From a checkpoint of a small transformer trained on Wikipedia.
Architecture: no biases in attention or MLP, untied embeddings.
Training: a variant of Muon for these matrices, 607M tokens, 9256 steps.
Each number is 128 + 32 x the weight over its row's rms, rounded and kept within 0 to 255. Layers, rows and columns count from 0. Numbers have three digits each. The size before them is the row's rms in percent of the matrix's.

# layer 6 MLP up, 704x256, rms 0.0611, rows 259-313, columns 0-255
102:151132098141172152125115185102074082084098128159186178162174206093167129130117103141079128129125110146120152128107130174091116096091129041118074116169087088129172116123091089137121139160139168129127129080128123159146095147155173165112159230121112151185134090105138155146163091145127162129148096065119128118115117116122138060157110119096103138163134057168111094081117111072120149153177180108146105101139139154124157177130112081165146167129145127124137189049093165119149161066126098164085118155116121141150073140113142067112120152130109146135149150127157105074135160161175143146178186144116136092172103079133115105157048153127103137135196070042140143130105126149121183138126182164096131144112134095105126135116115039134114153170141112114100074103122145144109178160112121
099:103143104049074137103097139158083115147171079158082087162100179119144178130132132103083121108141144187177171083142144120113154144124151134093124105112106146091137153138146127111113098110142135171065114129126121110106171148157249156110148171096140174146155179129160088108093179090123164162142075087123087143141096112092078165114099124196062145127123141155144180110115149156118116124143097137175141135150172176153126132169091124129093156099134158179137101126110161115156128082112130123066113114136115120116122173114088155182154147170113113096065159143057171144203126098117062081146146127077128128147159151137177156133134126165162150090153149122093109098092123077139116088141038102089147107138108169158190132072168146116122104083124103046157172071134120128142139091160086
100:076151060130154092185157113124135077173182062131175165108120156125172118144110185142109133197097145114120118134089116171119124112118115126140101082155109062146139132110135172099145098142146168115167133140141067104100116077179071156154142123172134160170171110099149142075159101153106132117109143107093125210148143138190131132171120180096101145138133132075170088140183135119162099109117099141104158152190143111112119110115099130112174161118071127147129150121154202138092121052127129123129149128136126132144086172098171114191190134135144054108121116098102137116086079149180136066096134121188102110148087082066063108132140165100136121083127189133152134149087081113058189172132106152077133110122080163177101141099149104147134112166143116144085078184125086089129112109136105
106:135062137135181062083128098199162100136154112146119156117147175154094116134106135122121157112101124100137089157186161155076048137119094074097119085198144110117191147114109145145126098165098124085133112105102126102076145100190089168049132121186149112081139149082114076125110057125102114106115180056105154126081131136154144138156134106169134068123139158153100116141150156074120113123188127104135111193075092092148080139083099161111152088147152126130130082115108100123198124113107083150079113158166104181130118185128133152111149141138102103131103143184109116128126114178169168177164111146161181147165106113177127172122151107118159080072155139103168162180126176081146172172141130136105131105103172109118093143107085179142124123084157156099106160061136134148134182149132084
095:099135127147076150123124128095095088148165115146155085167150120133154148187171135133113106163155077193113138042071080091116183185168201076091063080116175119174114113180152080153145134196065179086166097135090153182118193152093162103175178145170132135073152123116085134107096097137120124145098115125129163149096115148139134165142102160147134180137078121118141087088154100166120074122085127192129140102112135111115163153091107050126122100124108120136136146180075173142120033147105103125110148104159134099095113135090128106149125195120093113069144093177163126150115151106130154091135115150113084147132148139098110117182185112175131121131097125129151184140123097084111090129183132137122159112179129136104142131133108157107094081150127135152133090154139044125139156146095179
078:141143101125172145107128094110127148142109129127196072180129162068198095110144127121082147108112142096145097114142140089097152121132122141195103088193089102154146167098149093148095127144179055111076163135089153095136165077122130210142164142147117106140162117089100035132121148182133141132210094136132117173174135150079104130110099115065089129131109059110104108118142044130146146135071124092151149141178130088094155221075110138121152130154133129106112123178133128132163160122140118162136116124048136167147101159160119161138174141094129155157119165114144131099120109123141167107104105122145132073071133178125153164151144167192035156108164139087153130135099126082190092192108194115149100159087170119123172129085114102142106135109166124107108086128132112115120162117125087
104:143097081169164105102132144096171094137111190126132107191172094129069144154108120188178143152188143170122143087113122138085120103147107141185085130099112161169186101103139111124152112103127151118161164172140113118067108128107116167098094139069092169138124078134186136101133081085105165136158165160116143139134138123139141139112149112181160142164141135116074175113087187118092111143157150108150140154135142119133120071170081097096140151202089143107174117127117149125125167160123158026114137171141125116150144091140111173118114117125165023090103185110099146094139169139123120074116114149105150093184158182109126130115095116194067084162103092132101137121133103079124069108128179110138140148123135138148168200147121142125064070068123105085071115097068135135075162118084154
112:148175099137108147110113130082112144150183182134132167031111155109151111113161124103110190170114129126112162102144115090088096079098119114100143135138124099119130167165178171142163141077140043098113108147141147134117158136129082206137117130142099109097148137162106123158127088101141081107158184140160092084116143104094163159142096099182094104109148113143068141120110169074118108163198095129148094151087068147107127147103150148106114130103114205104160073100079146160090157195131139175182151101168167127148134150138088133082114089123137179147152158144061136109157101188114113157128099146151102104172122144108104115128121117170123150171066145095148138143148098188138111175112085128141060097164062101062176137163136137067163093103100153134118130125212100113135111127180196
105:136138147076101113135113140106145162136102137116117141161095154160107127138074126174122119078126105123148211138184133074164141132059154130161148153166103156137126132127111171109108120101119096086101067117089103131119123134149155073111087206081137123138099116076147117090067079156175095113167124128125149130066204129140109095121115185167107106157124129133107112091152083125087115150114069175180117089100130103160161126087193118105130120125211162091146191162077148128143135141140187111097072119149115083172131164088119128113112125079150110162108088160100097170085083120108177136074082125114135106158103099173160131183153141187116091195160146178070212135094082106114075177166109164120128105145160139118111130128110129131101158205102215112102130108110142114128142124138154
113:135157105130160102107125153143181102158117123133127134082105098219151159112112085120102086133116119140166109159091136106088156119110106148109109134141073131114113132089112128084147140115118147146184155106123182152091099168103144143171204089100167056171164082087085128133090184184130141131099184122102109078120129125108161106132113091109152136116060164154207097146155119096151118110131089011176092130121108135134117137105109182106119149118118131111158121136200083112154139112092155100135155183094044117115183118104131122174122094162141101115139130117100124142125144136189109098153140176136201076126176113150071087114186106100147143103137168165162163156115116166109115174129168137135102129108082109101183116098105101169173101149073081132155142174181102118102197048107130
109:148104145157138103137136129044102112119083081088196137069130175156180087112114110088170102122132113099120171195137128129082188125083157095129119098147128107104148160127174120096175122171110123152109103205158126154108148145060146125123101132069113128111095100119116131128143193167185150119106173109126159143112079168113153082084045129135105147154091147124136153192059116122136133141143100142135159133172097145126099150126145132103157096100146108163131068080120069166135136128163114172127110110128174103136146156171079117084154158116125171135110117136196195132092125120047154184094131101061059158086138141156145102145094102129136084100178120113189199124145111167107095179101142101093121074128098097100195146163110154160134161099125151172103125134155117117198098121141163
106:140138162121087165188154157111067127112131104173053067143138157124107105153141191096102131125135191119105176113140105088114163177162117115137141108116130162159118156168161155129098139122158062179116112155082166126099128138107158149130131126114178174049126133107059134163170147074110044071152115076123172158161163116143054162115160140123103103134160179184087144115128112175143140086141142106174117107090116129162124162160053103200091141149161134136105069122129091165180089139131104133086134081158149083148136203161153169132127102107101175155168101136146122119117150093118121166111076184083085085101119138138119135159123135150144090119118096120191164133112109092055091123127103157098124080094143196134121097146103102137167166154114164087188165141138116145086126081122109
102:080119163176144156168176122118147042186106106105112130127089132110179157167098135099164134101125144183121106186167111142145129130126157081191129146118104099095134155084120228061073096149088114031077151174123172130163153086170106100129117168099127096085197090150121097132135142112141157156184150140136122158143138100142109141110118054169072092148114133059105117171102129128145164143161113118109146144146119116120112101114085110140170122142122092106121132094093095100107131172171125117136149130073139106070159131108186173149145130164103093114143126167126156167149153104090167128140119124200125092114147089064171126048173088103110146113103099189113094128142133086101205130107096206079136146103149108152117122154132089171094094147095132124148155155069133143169132151145159
103:077116169101142078163110124156085108089106180160151097138094099068223096120156095136154125136098119133103114115156085183109127170142117130129114159103091133113094084153140142099124179124151103123095170118128147137144192128120122176178047133112085153120147099135164175109140123108143105099115103054058137162117166133121101077175126061120112143103131109098132112150100113148114140113143168139119121101159110196108162136124146124156080134124061210143137134131102128159139125170119068122137123146120136175160147135100144092147058150116165115094191107102188127094167111143097052144145107123141091101116100055081173147168160200139089154100082199184134134147091082096101107177175131202141127150131166142173133077193123162153110094081128150170117129182135136152103132091113110
103:158157203131158136159162128135148167170123149138109102184157146049130101190108125208038145185153111105127089091181103127141122141169104140127089068121081114044106120134155122134163074128185159067160119165126128122083135145102125062123126173081072120111185169120133135187119168118106115156136121109140165153106150163105099140121153116118073175112105091160137145112152107095082092135076103189156113136149169123078108132115115158134129103141133207120147123111126079137164189179102137117102169151155159142141125152115055210132109114170168115166144123194141122080155156113214090098132140126132118067162127108143087086139100087101142133108083103121139179172135145113132109118129099135163137149132068119123165111136143173121146084088131080128143071113091121086137136141131079
092:083138140111099147174154066169140143134148181089131118156175153157098164075128099141148104170104163065093076106075101126060094158132149164134104137112116086074087140097118115124114133146105162124144122096170165128154171087151111103113123118074174128197102154161136154143103119078160125124169111150158091120147149149119122068091174141091156105121126122047198122129121107159091092132131124181145117199155093184123112137159124136135105132134116153128150072106190152121160205175173097157203125146146083080109113070075167130110125091127094088122155149122078151133171136114161135106081138153116104113142082103079139146131101110129146126157178167112139102152063169108104173118120096081082143156079151192124180100146115126127082156109080083146082177138165144193162178146179157
096:159171109143119171118103150099163137038094129155145139125153080159111145135165186134101127115156119111185169166075122124130122094114127132140119183185092165074128128078181102102111131137167150076107153101115120098125152113090120144130140120075091119132112117104138108182132143085072108093087151128090096138152123064125144113133132143163112102148102204124091076122128154145115092106138123131081109098131092137141155137186114189102102121155067178079195179132160103176152066197106205151185112134141118089107218144140138127146124150076121138080173128153096096133110156110123183141083183162102178077115098120149110175108117097158137146139137091122099086099096146119108076032101158098156098118182159135079153119106120110147143083084108144131112162180136157143130105185173174
096:088073109155055147124192113207123167127091112111150097157122141121169082125099142117101126147071150178084141104109048070135108148071077123145197167145164138124101151188133155136150113142125105131089205095133138131134128104163141129099085151164117158201096138059082144167150103192149158131131144115162143109120095127122113151123155122133098128126055102132133147103132117091183134086115164122112106119174096132151135055142094117160146119205081108110141103059173143087134074137181172123151141077140117121096116086075132163141116082171115094133154087100135193112087114183138132130123149075183125155179143123090118155105095140124157164163159136159143154130190147132154112092148180150069164141090144091092127081128098169078157129118138112149071144095093167157136109139091167
102:159110119161132166151124075109127123098144139112126180139127143180073093119157097118117120140111107107127043131095125180130121150117149096175122136136148115041149126139145135143140098124158132057109146138136061125174105178144102109110131096026164056134166133110132110113106080087075149179190108100123105075066122141066146129142154135144154165125111112179140092112142144123101133071114186130139104149090103105145132150100102133059120122053153135129145105114172140176117123146133116140223108162092100093157120134151131108147162122113133090084165089148133116120057107129182118068132123163150149092128202200105133141157095163187174175122146098129159142092151112140132104088053122132167111123111151097075131118188127201149120190129165190173152131156129146128164075123153117
101:148092116135123054138178096136123104128118171116159150089168159099134185114141156107073078163136145135112164137110107057140133081197175149185143115131115138038084181087141128126114098110126159140105066097124174139119071094117091140112153090136128049114188133124171156149149136145117164135139076166081089109132086172141138138125204142115134081130164137157064072125143124092111045135097121136100127115079172140111106164160165178150178183090129149130145171172147105101111198098096065159216153119159118126115148066133118118123102118193104085100159147157102107155170160161152145092136130122145149163138130134206111141095144092129101139116091123144164158080139121134171106132128152138110160088120169111153128144157099152050084147131114135137071157123086138165072126129124133
101:123140164144106105132095131123126142117118138090144157091098125114152145074061137186094102178096167122127130126154098137131198135108180165117093091149150123149107125075182177104121070164072113197107129099168122133113102151112048106118137140139135150175120084130117150139143125135139160156150142135134118125115127093167143117183130118128076124132134158185083125171134126124065107152158151096114121079189069138107089163127120143110144136143167157107087073166083150140093154106078132102107119082123085076058106183083186142163122150158117096136099147179073067127147119127132151131149089147167124134113156137135125110058142158109126135112096098108083174116116195105153129155154192180183165197193159106078145152063121063198095120191169079148178140169118157135151093099082126
103:160189149107143175142112128093129131154092157201075172124106086121086122129147140113116131102100126139155121076165127139176071104095106112183112070122132145137143155168105095115095122150074122116159100141068093080092100149154166104165130125094101170105191141126149123167164126120140128139127127134138107164136184139112104140166138102139039175117134138086110104111116097115122189120065163152134143148150118132145138147185163132134070140154158159139037078084140118179164095124135131094111113136139211134101055151133088145116122120062154179175098100144146130107143152083130096124214160178113100165104139111161113073135110110091187148114154138117124129095127101222127100131156100074039136245057147115164146151120126137110112129132132095137081149144118142145154139125098097
107:201154136164108200074121079114060140086145123150114164117131106128106146118130114154189086108066122092118202163143140161101111127175151081091121161124148142080161157160182148202191100151107174104103100079145143066080168084119100087091119178121117090173096127138146106164156072116134131105096141090151111103147091083148112094082125168147092118128157113085179194150106130138105139089147145138157162122130136135137158068202169150117124127134121150062161135139089072195117170131104105145150157108177153136120144164097121121124153116147108116138172157104114074153129136151106186165123146132146116034140086171176144097106098111146093142112111132144081141128144099166120078103127122091148174139145101108144119055184099169150139107142141083139175173113045129156127115090151168
092:158154134110121092173056134152127089102100119168123088184103095171117161150114161136120103213079139069141148175165164094101155206124126146132119186150101091124090107051116127124113122107130124114087119130110124145133114128100093179113134102099134165201193163152140115135091078157119110103110146109078165138134086139160106118101092164155186108151066148118140110112149099144082124151015118068093139175108143089121095177100124149099180133169142129089129136187117174125123137127125054159155116120184108107155175104128117172132102100089094084211081079120139095158147121134153175148118147094130118137087090126094154147102047116124090052115162106152129131149157183148133134146093172134125189108113085171135091091162112081117164142103165148158149125088121123118114143173164114
088:112143144100090102095092095139181102169096114134104144103136177135133113165145076150162153118127109135188161159121151140127107140128075097130118096163130150167083133172175129103141101150130090168107119166142074105155131147155156128157160104138179118113101113155152132087122123080166109095065134154110179184105136157077149098095132124084129108153116156135129204141184122120182137119117082070133152108147124101111129098117129178141159153128162095089152111089181120117134140129047111146070158063255185167134131127150118111075130135136176111140142176109184134190109171124146148133166106138156177078138161092136170127095130133110127107113117076121163109089166122162075193099151155135168115173128128165072125135083095140091093037140123113162150169123128064067130101116049118
097:196102133121101143155100034089141170148153175114128144189140107078176099125129113113090110166109119148155116172120149126128144148104137078124078128086126139198125100123128146154131151126130178108112155183085176116159133121172098140096117131094139109075049118132122085104217074150159173135112211116088122144104118063163111050181109108078131197070081127126142112119143119144201183148105113104110149089170165097111100107133152093149112134118068153143083116099117151159085147133142147178121124149148109096186111148122106159108075130107141166070159168092083103100136088082131116115164120118113126132132125065131174149182187133168090130102149128123128110093151041132159118154140122147137143132126156126154191114157179182073116130100116101154135100115143134087113137126045145
100:156077206168161076117143144106132123146144170161119181128139121152147174155099124180139154121064122154122159073113140138122148151082119131160073123128129122149124132106108116123094160150113129145151124141128133082091105182088124143037089131113119060139047172140097169063140103117193107111125096153195127104158114098114124173061165102188096052109049139087144121148129102100091205126077150115117145142081157139090167135183063114110158076128147127129126205101117109083101108092130157163104119122171131118178133157134152113132169113103113101141173135141115137131124136162075118158171113168131135150096206183120105159162097103122143135105175104111129138098142150108064096055150126144134133171111179154135094084188115113127174157159166103128118094114133152172189103157094111
101:099118151151146115103119091149124140144173167140119095120126068177147157126109136138143117099131135164127173148191084026192129082104093155162095121124137115188120125147118107126123051160159176195095152106107131102111083121143150069138092127203111186135082110085151135178121056115151149070141155156114152148164115135130115140170135164114104166157126115174128109167162173154118085124113128159168119101070134118151137161078108092114183106098182160125204151088089097114147146116117168094196117167123107107135138124114102118100131147133182113039092149084119168097094150128116195159096066134165115135133130087123128092136060151138196091092108140159112119125096095128101203091131169097165128138165120129135219125156080171097150154142135124165140101110113132153081156083122114
101:136180168167120139128132190164071054143127161120196170206116122171138109142107155124077091118163132050124163128153140081104129112184161169122141149120117134116127082155038168085222117155144141158127101145140091103154161130146096107115137147089102125120152190094150100161167161089186164134104138202084095034132179089131115103119049153134126134156080153187114108089105150112200112063098118129158147114104142127162163159131122203178137100098100117143101094140135088090089117149160098156122130090141124138152096148114177120155085181110162096128165121131123159122121143108096128172156120119146117117083129112157092097072189123124115128083084144179085106068171111144113118107130113140126124104083100091155159103096128178108147156146179116111096145131106098147154150145123158
096:153145104142145098110165142111156163119114127125134171052147087147107147145158179129139136187089078168106158136056135118050117112119121106065076147137135129075145098110113112180101092193147107106126127022143119078115072151099132133164141126132173151146095125143105189112176107154149120139128131160031163127130118140134108079123137162102162109122145166115155134165137115179133157112140161156140081157138096112178078109154123145176102088156083101086137103123139133110170057081114186117106151169129115148092112159146141191148141096095152124069154117153169118092136102123139131169144152104127151093109107124104134088115140148119181162200096107159177124163139142128124085175091187147184085119177088137104147114146046086066140111140058097134111075091138188184141106163141107
107:112115118116113106104160096091123152110103119162244113162121083110115151103135141079172123124129103147116115153141091163071094156149123128069160163109122145117142151145116119094085178105094144118167101114087205104075073110108100149167111102154162098149165086083195121190107191128094139121132195127169169138120115133150090091166148130132167137072125157109167155144140105115153114091192139130177082132136129104097137076161127179110137159101092160156134115131084095088125160128103058141121148151140084100152077114103133186123102073186069071132126061195097121167162136165105112101118084091140145131114090135105116145103116152155200141103120178144185101099193144115172167117137160129107133067072135092112167149111094110143135106101174148103147178185152160067141117136089150
103:120089172126123108135077160164123146120110123159116142132159057115082125138151075147112162125143104122083120113159165129150114115128104166142196113112194087111157102115133131115138143140165146133110097168143100106116205175097120104203119169109154164188088079118162133095106157092133140116174092159129129128160080069161157118075140054193136088137156096159095190138162157110083172112097109094108098160115164220172136046081150133081164156164092136138121155105070161099172111096110147083121165122098161115146106141090107102171137102181129080087205111073114105107132104127090091118192168126059102110130131108137189151101129145155138176122118152116162094129134096137113151077123124180143126106116084170118191105133194101144118085091133179133135148142109122103170086155108159
097:155111104093099134189150159143119123091141118160131131105114161095109113100134124180112124100099087143145093078183079120089161116085125152163174144110131113109068114129054138109171180090071146107139171168093160139141070127092185117199094130075107219124054158102180108152123137167136151128169081121185118079088129139078145184176143137105141155142091129119170159146135103183105171123107059078160171171126120114118094146091122120114079140114092182146160114142112087115176151105116088180084149160148135091090131129095166190124128092157119142084137101093078123152162130142156075108169052138179105135095194131081099134106180137107108121087165174130145144136149135077141119165103166138141132123093120148126109130140125113071145083158148169173190132163106178116138164131110086
102:160112120103148099175174099138129063144075117077116102102161111102070150124113138125150087133195077143106139087158069102123097140092116100128071120159151143158116144105155110089105158159128105136127142186038154152154136115180126129147124118111156137090104166123156141156134177130138102127158138149144083132154109120189140057179096160121112159127128139126113081129193118069139066157089092073157149137123110129067143120140069094090152142106170141148130121184170131133150200135182104126110176178085104144134134118125104141148147080093113089133126160189117114141155144162169073127180087169124132056073118128110114172148118156147130173117155132200156130160127128114164111115121179135102154093169109080118188120097116132142165120170117154131082178040142166040112182092191142
091:106171144112208153184099198130136132072108167184153117130170139090104119085129149104119107155108158110153103122116089100130076097123084175105113107124179128154138147134164117128158161202144102133180100182130144158083183095095137145117128140153080101142125085071144134175168102097109119092157145128110147071140131108131076124140159102117138064131134138153161128114113074109142127142139070147081174126064166200152125119140118198145149090135087091160142144127117151140148171099099107151117124142066156120174116025181086120092170191137146133082140142108146114154123130178116131132084118187118151152143086075118138199148165075110103155134089116145174148174070134096063148128145133130163102140135145131182144174141107103094166099186095091103121120142140053141095155190115180
101:108084117116124148179150166135095147155079130110067066152174137152185100131128073169139108115104152143126100114145143181129122168103055146097114137089141116160103105162137124066074165132179182127130151131115080158166134185073129100182138147122156129126095133138126155152119091098148147131173155102182106130097141137075143145148139071146152110169169096118115059093161136160117090134106112128132122171082123197167165081126125116114081132119178085091079083135126117129151195133183148108145109149152120099113092078168145092074130072158196127157087083138061125119061138140184104131168160130075158089151151106165149159158175199047088173149167083146104121169098177112154111114104090130126143096084147137129149172146148138168189156134106108082163127121125139145134131063105097
092:129111152157075154153106089155141106112141144122164174081128221163172103151158129135120098096137080132111140083138154149077082075168103099078083113212142127139112120188194145083118078109140134191128160078128187111196157120109111091098139142092045159120135179120167135209147176110098143125146164136096153123113131070104080095181139141125101127101141115073154176176132152079123086119166118096124100157143124115100114130106147183143112143139111118136108139127116169155158083162151057150138106161134100106149186095151176142131078104120129115105136140113129102126122122164149144095129103061114094086150113143093088143143123101062136172083116118095122116071087126120144103097175157106163152134177134114162115130138090149161199129162210084162061165117161179081121104154136118
105:144095117125114098077161136131137112184149126207148151148176127100088116134143162122187119114150141092099149063102166089145122160079146126149078135172207075177162102100110065170160121152107136132085153140161138104092144164113174156137070083094136153050084172113090092175108167075129117092120084189145117124134130075105115085092081135140112108131156125109113139133141082152046147114142097129118103093130101087090105139115135172193110175100105146086114136142149113151189166074127156105133167094177119106134135154082137122141191149099076101071122150110158084137137185121082100108153143079095117142140167168040069117161121150168153134147114108181136175087173155118174129137134139160211155146170116167171112132151119120179119129098170122158105105120133176089102140117115136
103:114100141180099100127160092118149150074114074135163149089160101126134154155142116134088134129196085095125142132147118112025129107099180128140071133041091192129117146092137120107090134152119081050168115204145111112128177139149150132146121109097150139174118135126157119099142102148104113161144126134119118137143131134142105107137091131089169169168155117175089164112113142119123123161137186124143078124140157147118166137174153178156104159104159104144054175162113168163107161165094107111214093096140173142144124166107153140127205142152097053121113115098172145127108132150156089176220085128150128075113133104136105127186139178214150146089080091108070123139122138099087127135135099105160157083053178169131133114074100166158153138126069077154132143130087106108120115147156136
105:124148100120152173136141145102095106168091095106197198156127096157070126188143117121102098119129136135137175099053099125121094114150132105132096101129142072165024187107090174129156089162089082100094143092097155170108153136124145168094110183126163110155152152090143128126074122139196132148028094102086100127145150151135112177167153103113112169171085216165113071066154097122119083128140055155148173112086158079102166143112126102119110136149145155099143140121141071085118115152113180176139176162092104130125096101174123162142090154143125116133072134129132149100158146141170115138146094142145155142124124150153146113144174108181171097130123153120086166118110125102163125127113185118110131105195088055182102132139106169147081164153075098115118127154149104164077122126159087
096:084108119132142184139117085132132130107080103151110218103136137151147128153156119095165114117128158144125168171130154121171110099114155170136110161093118145055174167120084137107112079111102046070143136153168141136117106120139156188107131200112137115096147131141101067097132175163095176114143147086131153158129112171078149148176107116097076158106059139099096040104146099135147174131126211089142176118126099104127122124118143157100117118099110107160076143124123174197114192156139105125149132142185123123171130110107143122163065151163131129128105107124088127144115165121076120099102124150121121158111131149148131144161166144128079120068130067128153122108122160123188120171166175039141028171101171121097167068081147138151176110127085172118132127126125154212150172084117140
094:124088132151118149118069138129133119156089119145090138116105135145100117136095115097109165181111144101119123119074127154112147126107099135154162165155141111137103156098159114141154072165060038115136163118094108094113082137143127141147120191110132136116148141122119143147183152094131163127151168123164164117112126172191148137123116198091121131145116095090115148124158184069130142085093170139068073182118116081119146084115136143106129184061149139100117080086195135104110063156097158105124109143186129104181171087131142101178125153082135123065174166117164136156120159120160059066098160183159077141059117151110132106124084147123176123114167152184050157097136082123111117156153102079062131144103069132180190146158118172105149139160114151150178150114202103146104100135114067
100:115099167089110128133155125127113117076123073103171157117140207140137138113139190070090107197135141165106135091197139112101160157103108133125162095075122179174135133107139068078151160132135060118139088123124102145140093117124073111053112175106090161138107113120091145081108074204145116197131130145172113133115194139110160087158087108128116087102088166112129127137119105107147063097159147080133133126134140136162176094115140150114132160138066152104189150102155167127123163161136177112125160108140140132126156080145087150121107111150143133165124106155110155076152143104117133102143145131135143138148193080148140101124120094095182117083067114176166106133075155101108145203113200167137099169144095112095149116139114141099160115195111056120149048085148163151189111106183191
099:095110102099104148182085179104117089122137133066150181120171163079120172139151178093104116150163135176108140088101152094138144137199169092179126125100155103109057131106188111123170189200056163120143125106133088140096152095142075126164134121137115141149166129185064122133111110093109136061107114221113150134102123164152129104110146131151145086153106140092071158136165141138076158116104132128134133103098135134127168091121183090129171124138167098156115088119200171119152110173097135171119167111028144079139125103099141182141110099179130163125150170152135176106146118136132120096164174113075139156174094159138132151167122149115099076163189152047162094161149084119165123133125155151096161109154069119160141120137091109058134077168121137148121119078089112140109122143117099
104:162155090163068188197083094127158110134127129143127077143197155116175138086163152121136117106122163150130143129164081089090095141043142114099071140131160109112133113165141122190154147127139130113128068191154163160095080138104161120129158168152132128126120093119109141132125145126144101117088142134172115119162087058108158092181151174166194093117149136115122084147098113130058121134134126097120127111089108128148103073134179143151112130142128177070115117099147071142182171080104012121159137113206098141165135052122134056133122135167179109137066107130169129122124114128103135132068168063150137139110135120160088176187119143172117111119139151168169111120114110141122072121163103155148098052155121182111124201114159142171151110131121146109076114102106148105152105124109168
072:180163138174089141140136206119109079114164092119133104148166094153120172141078137104120133148126132089099168210182094140138099123153101138138090103164135114101102166106122134172075113190170147177120077130124152191063173178151159158129129125164125163119121102134161117099118108124166193142123122112092095097205053157138137128093107097081213170191115170163069093134107167050165148102133116128125113094164118089155130111048087100094165093091109121144131054104127101127123073136140146121216113122137231132132136062117119165170191120076121124156117103116146148116117156170124090117147139109121099131133063150130162095168123175126157146114137154127171123138144081124163118092110131115113100123153116119169104092100089163073099125138125142137099146136151136124144162166096132
100:153144144179135142161154094127091072133138114089094119174145143125140074132133119109127141151174135177155103115110160117152075151114122125143155165138133115184153103118166076090059094097163123125135138157099145106082038184086147141191043122187111126104083118101090166072112160117143096059152086119184129099180147125158198135166132118149154098149117161147127141139138121088193125135125135115182111174077133109122166116083072157091173163185144139117106132136062050125108167109112167107090108066126109079128132136159144145138105115127107104146155183072140138206075146159200101126146122179074157088146145145144168106134121086169130140116179150126190105101127130114138100102074126134118150129132138116186086139155110138129191111105090108101174159145160148101092165110104069
100:127080135093148114087128148115152160124118152091080124079086120169144140200150167163114146160156136130136083156159142134160086091089088128123203154124166147109085129087139117098115101136139150107096122105144121153120062098153150115183200156155161171107145103096179064193126097115136153124131083127159130062114123115091204170148101162116074140187112095129166124104142106120187098096112132124155145141050172104089120158110124130095078158096141123082124094137152145197107107128093123170157081112145097100108082110158171132106126083146131119167166095223139115118146170121154141220107174165136128156126151094140147155131051155106131056162172116092101120173110147081134158175093137092063132187124089159133121171096083139183090157132090110144105112124119102093147134128114174
105:128128195123120149131154143136168160114127088187172116136132125123020088189102170089136098117134146148109086091104093065180125086127150073139078158167071103169116136121157063113126148123121094077137162142149104168083132113062130152147136113133128149113152121128120154109109070146119134177154147158115154132153065167106094107130147133139152208140123155135107091157141116098060159185108149091166140070164130171127163155094126140124140126142191159114094122148118140114159069087152134108144120141061143135137109128182182086125126152161138081035122108154151124154091117117088164088150104176111101126129125162151105111127130190133096077176109169167166119126170130149074133145083091156109122129096156202101096184134103122143071161136082161082138086163118193086067092129116167
095:110111167164134125152090101118102158137095170145098171138167163107063084093171155143142102173112133140144166165158159090170138122117098094093125139110198136118088166086126127154125121120108173170128120126131101094149102104133128082131129108173168186155067127138131127108163158134164148114135108127119097108088096164077202116155111231066083139083172099063072097133139156109172138154148089124158118074113157106172105161130184046163131091133106100129165088110150173136140123128149127067071101068120163171170127148170066102095144124121161097136148161067117156074070116147127097163167100121121135120153159099117177120125137078093089097138212115100097184091116107189131158113112190096094100108157132189133086115125140162090115127092189127128136144116165172112118094129097116
114:111101181152142147088053110125159161072135106136077111090036119126148109123156111148113160142128141149096090137146188087153116114071163141132101124180184090152161100185111079202128205147150155154130124141156058149122076185114099130105090188165112123138106123110127048105124146102178134114161144161158099151200097143143129087119152110112135113203113158145116146158099165139111118158124124146095101155145101179082106103049099168140145131144109163088102128162168084155120094140173119103107142150122145121124139101088080108125083136117170203142120127095144133118216115160127122065125141109168155153069100107147165129171182099162143121131122105156167109121149073177128085110178078122138161102077135114166109070112111141163155147051127088131103148174139135158132153125136083
096:177120142132110112134119157154082093188160110142129119150127075109094147137148142106122158143142093109155144111126071124122161099144171102188066042114076086111108080113152100199143164151077145109102120101207069155117171070103121123079141084105071106189106123129089113142130119131138073132071112149180098068121096107089095115098139110105166159111120092136130127187135194113094186176146149089171088131169082135139079143156144142191163172127181094113154147114098187120176118116102136106136197160143148151114145119116067146080070092125155151181108071139183096116151107142099109136163128126137137098172119185158129130142159164107098177158094164176093116095143101147087149145213091084096131091129114170128152140139114137157098099158102146151171103183095135111109144121115116
107:162105147069155138127118128119133107173163131109161137119193097078116124159171136106104139092122093127132157172134196127133130094064117095142182166097131110063104082075137123152101128087082153128146156100110137097128044106157151089120157180080143123122058194101095124129180139133095164072191068125076080092172108144090121146219103168131087117177216143128090115194159123096130113148159103131127195182102170118106075174128149112084120116145170161119081096161135139111201129157126104121145106121150125115121091108180097161135135153171139106104120188101181146157116086084143130124101109102194145148119142161124145163167124102134077128156118181118150098105113108124142088127150157078129127159143154136125170065173077175093113139150107101100105139091135100069127157143105129
105:182138118155111125173125100101150071135119173096109058103160209110108145102154078114152127094120136130171151105135092146172095148117160122159114131140167117125140103114169120150144132150092140125160162110130164160122131164124143145129065118134149043132183144162056116190071089113141116123088000139126195147080149202102121160157139103141152109119128122146145155161068171149101145055116160151090121138181118087109062152160160137117178130127157139117085084188090132099136139126117132137112110102132134093130106105179127157102185081120052117167141133127134179143083113139151171084104085207123070103153155129124091116121122075082133103131121125073129142093155131129126110155142222138100105173115125144146096155189172142157150181130107144134158127156124152098123132136096179
070:119179077118114182145150117133118130152150045101137105193174089095036207143145137138177146146105137137137132170104129117115090116103144144117184115124140090131154167113124061154181133147152126184120103119095121056136175097110125118120092201133109087162125144131150061120121086133116154107134149160157140135134136133103169099071145130122166114095101110107124141135152134144142053155199121158099137105108105140161167124116048143108166112155104148173059125122180085090114158135137151072182108140170165112125151098101096119195097083151130072176137125130121111047061139129121112134159088081082146171107186164122079099119141079165132181103185108158134142125126142122126177075124152150106139182110195117152101154144121166094147111089190169160134101114093082116085133128121122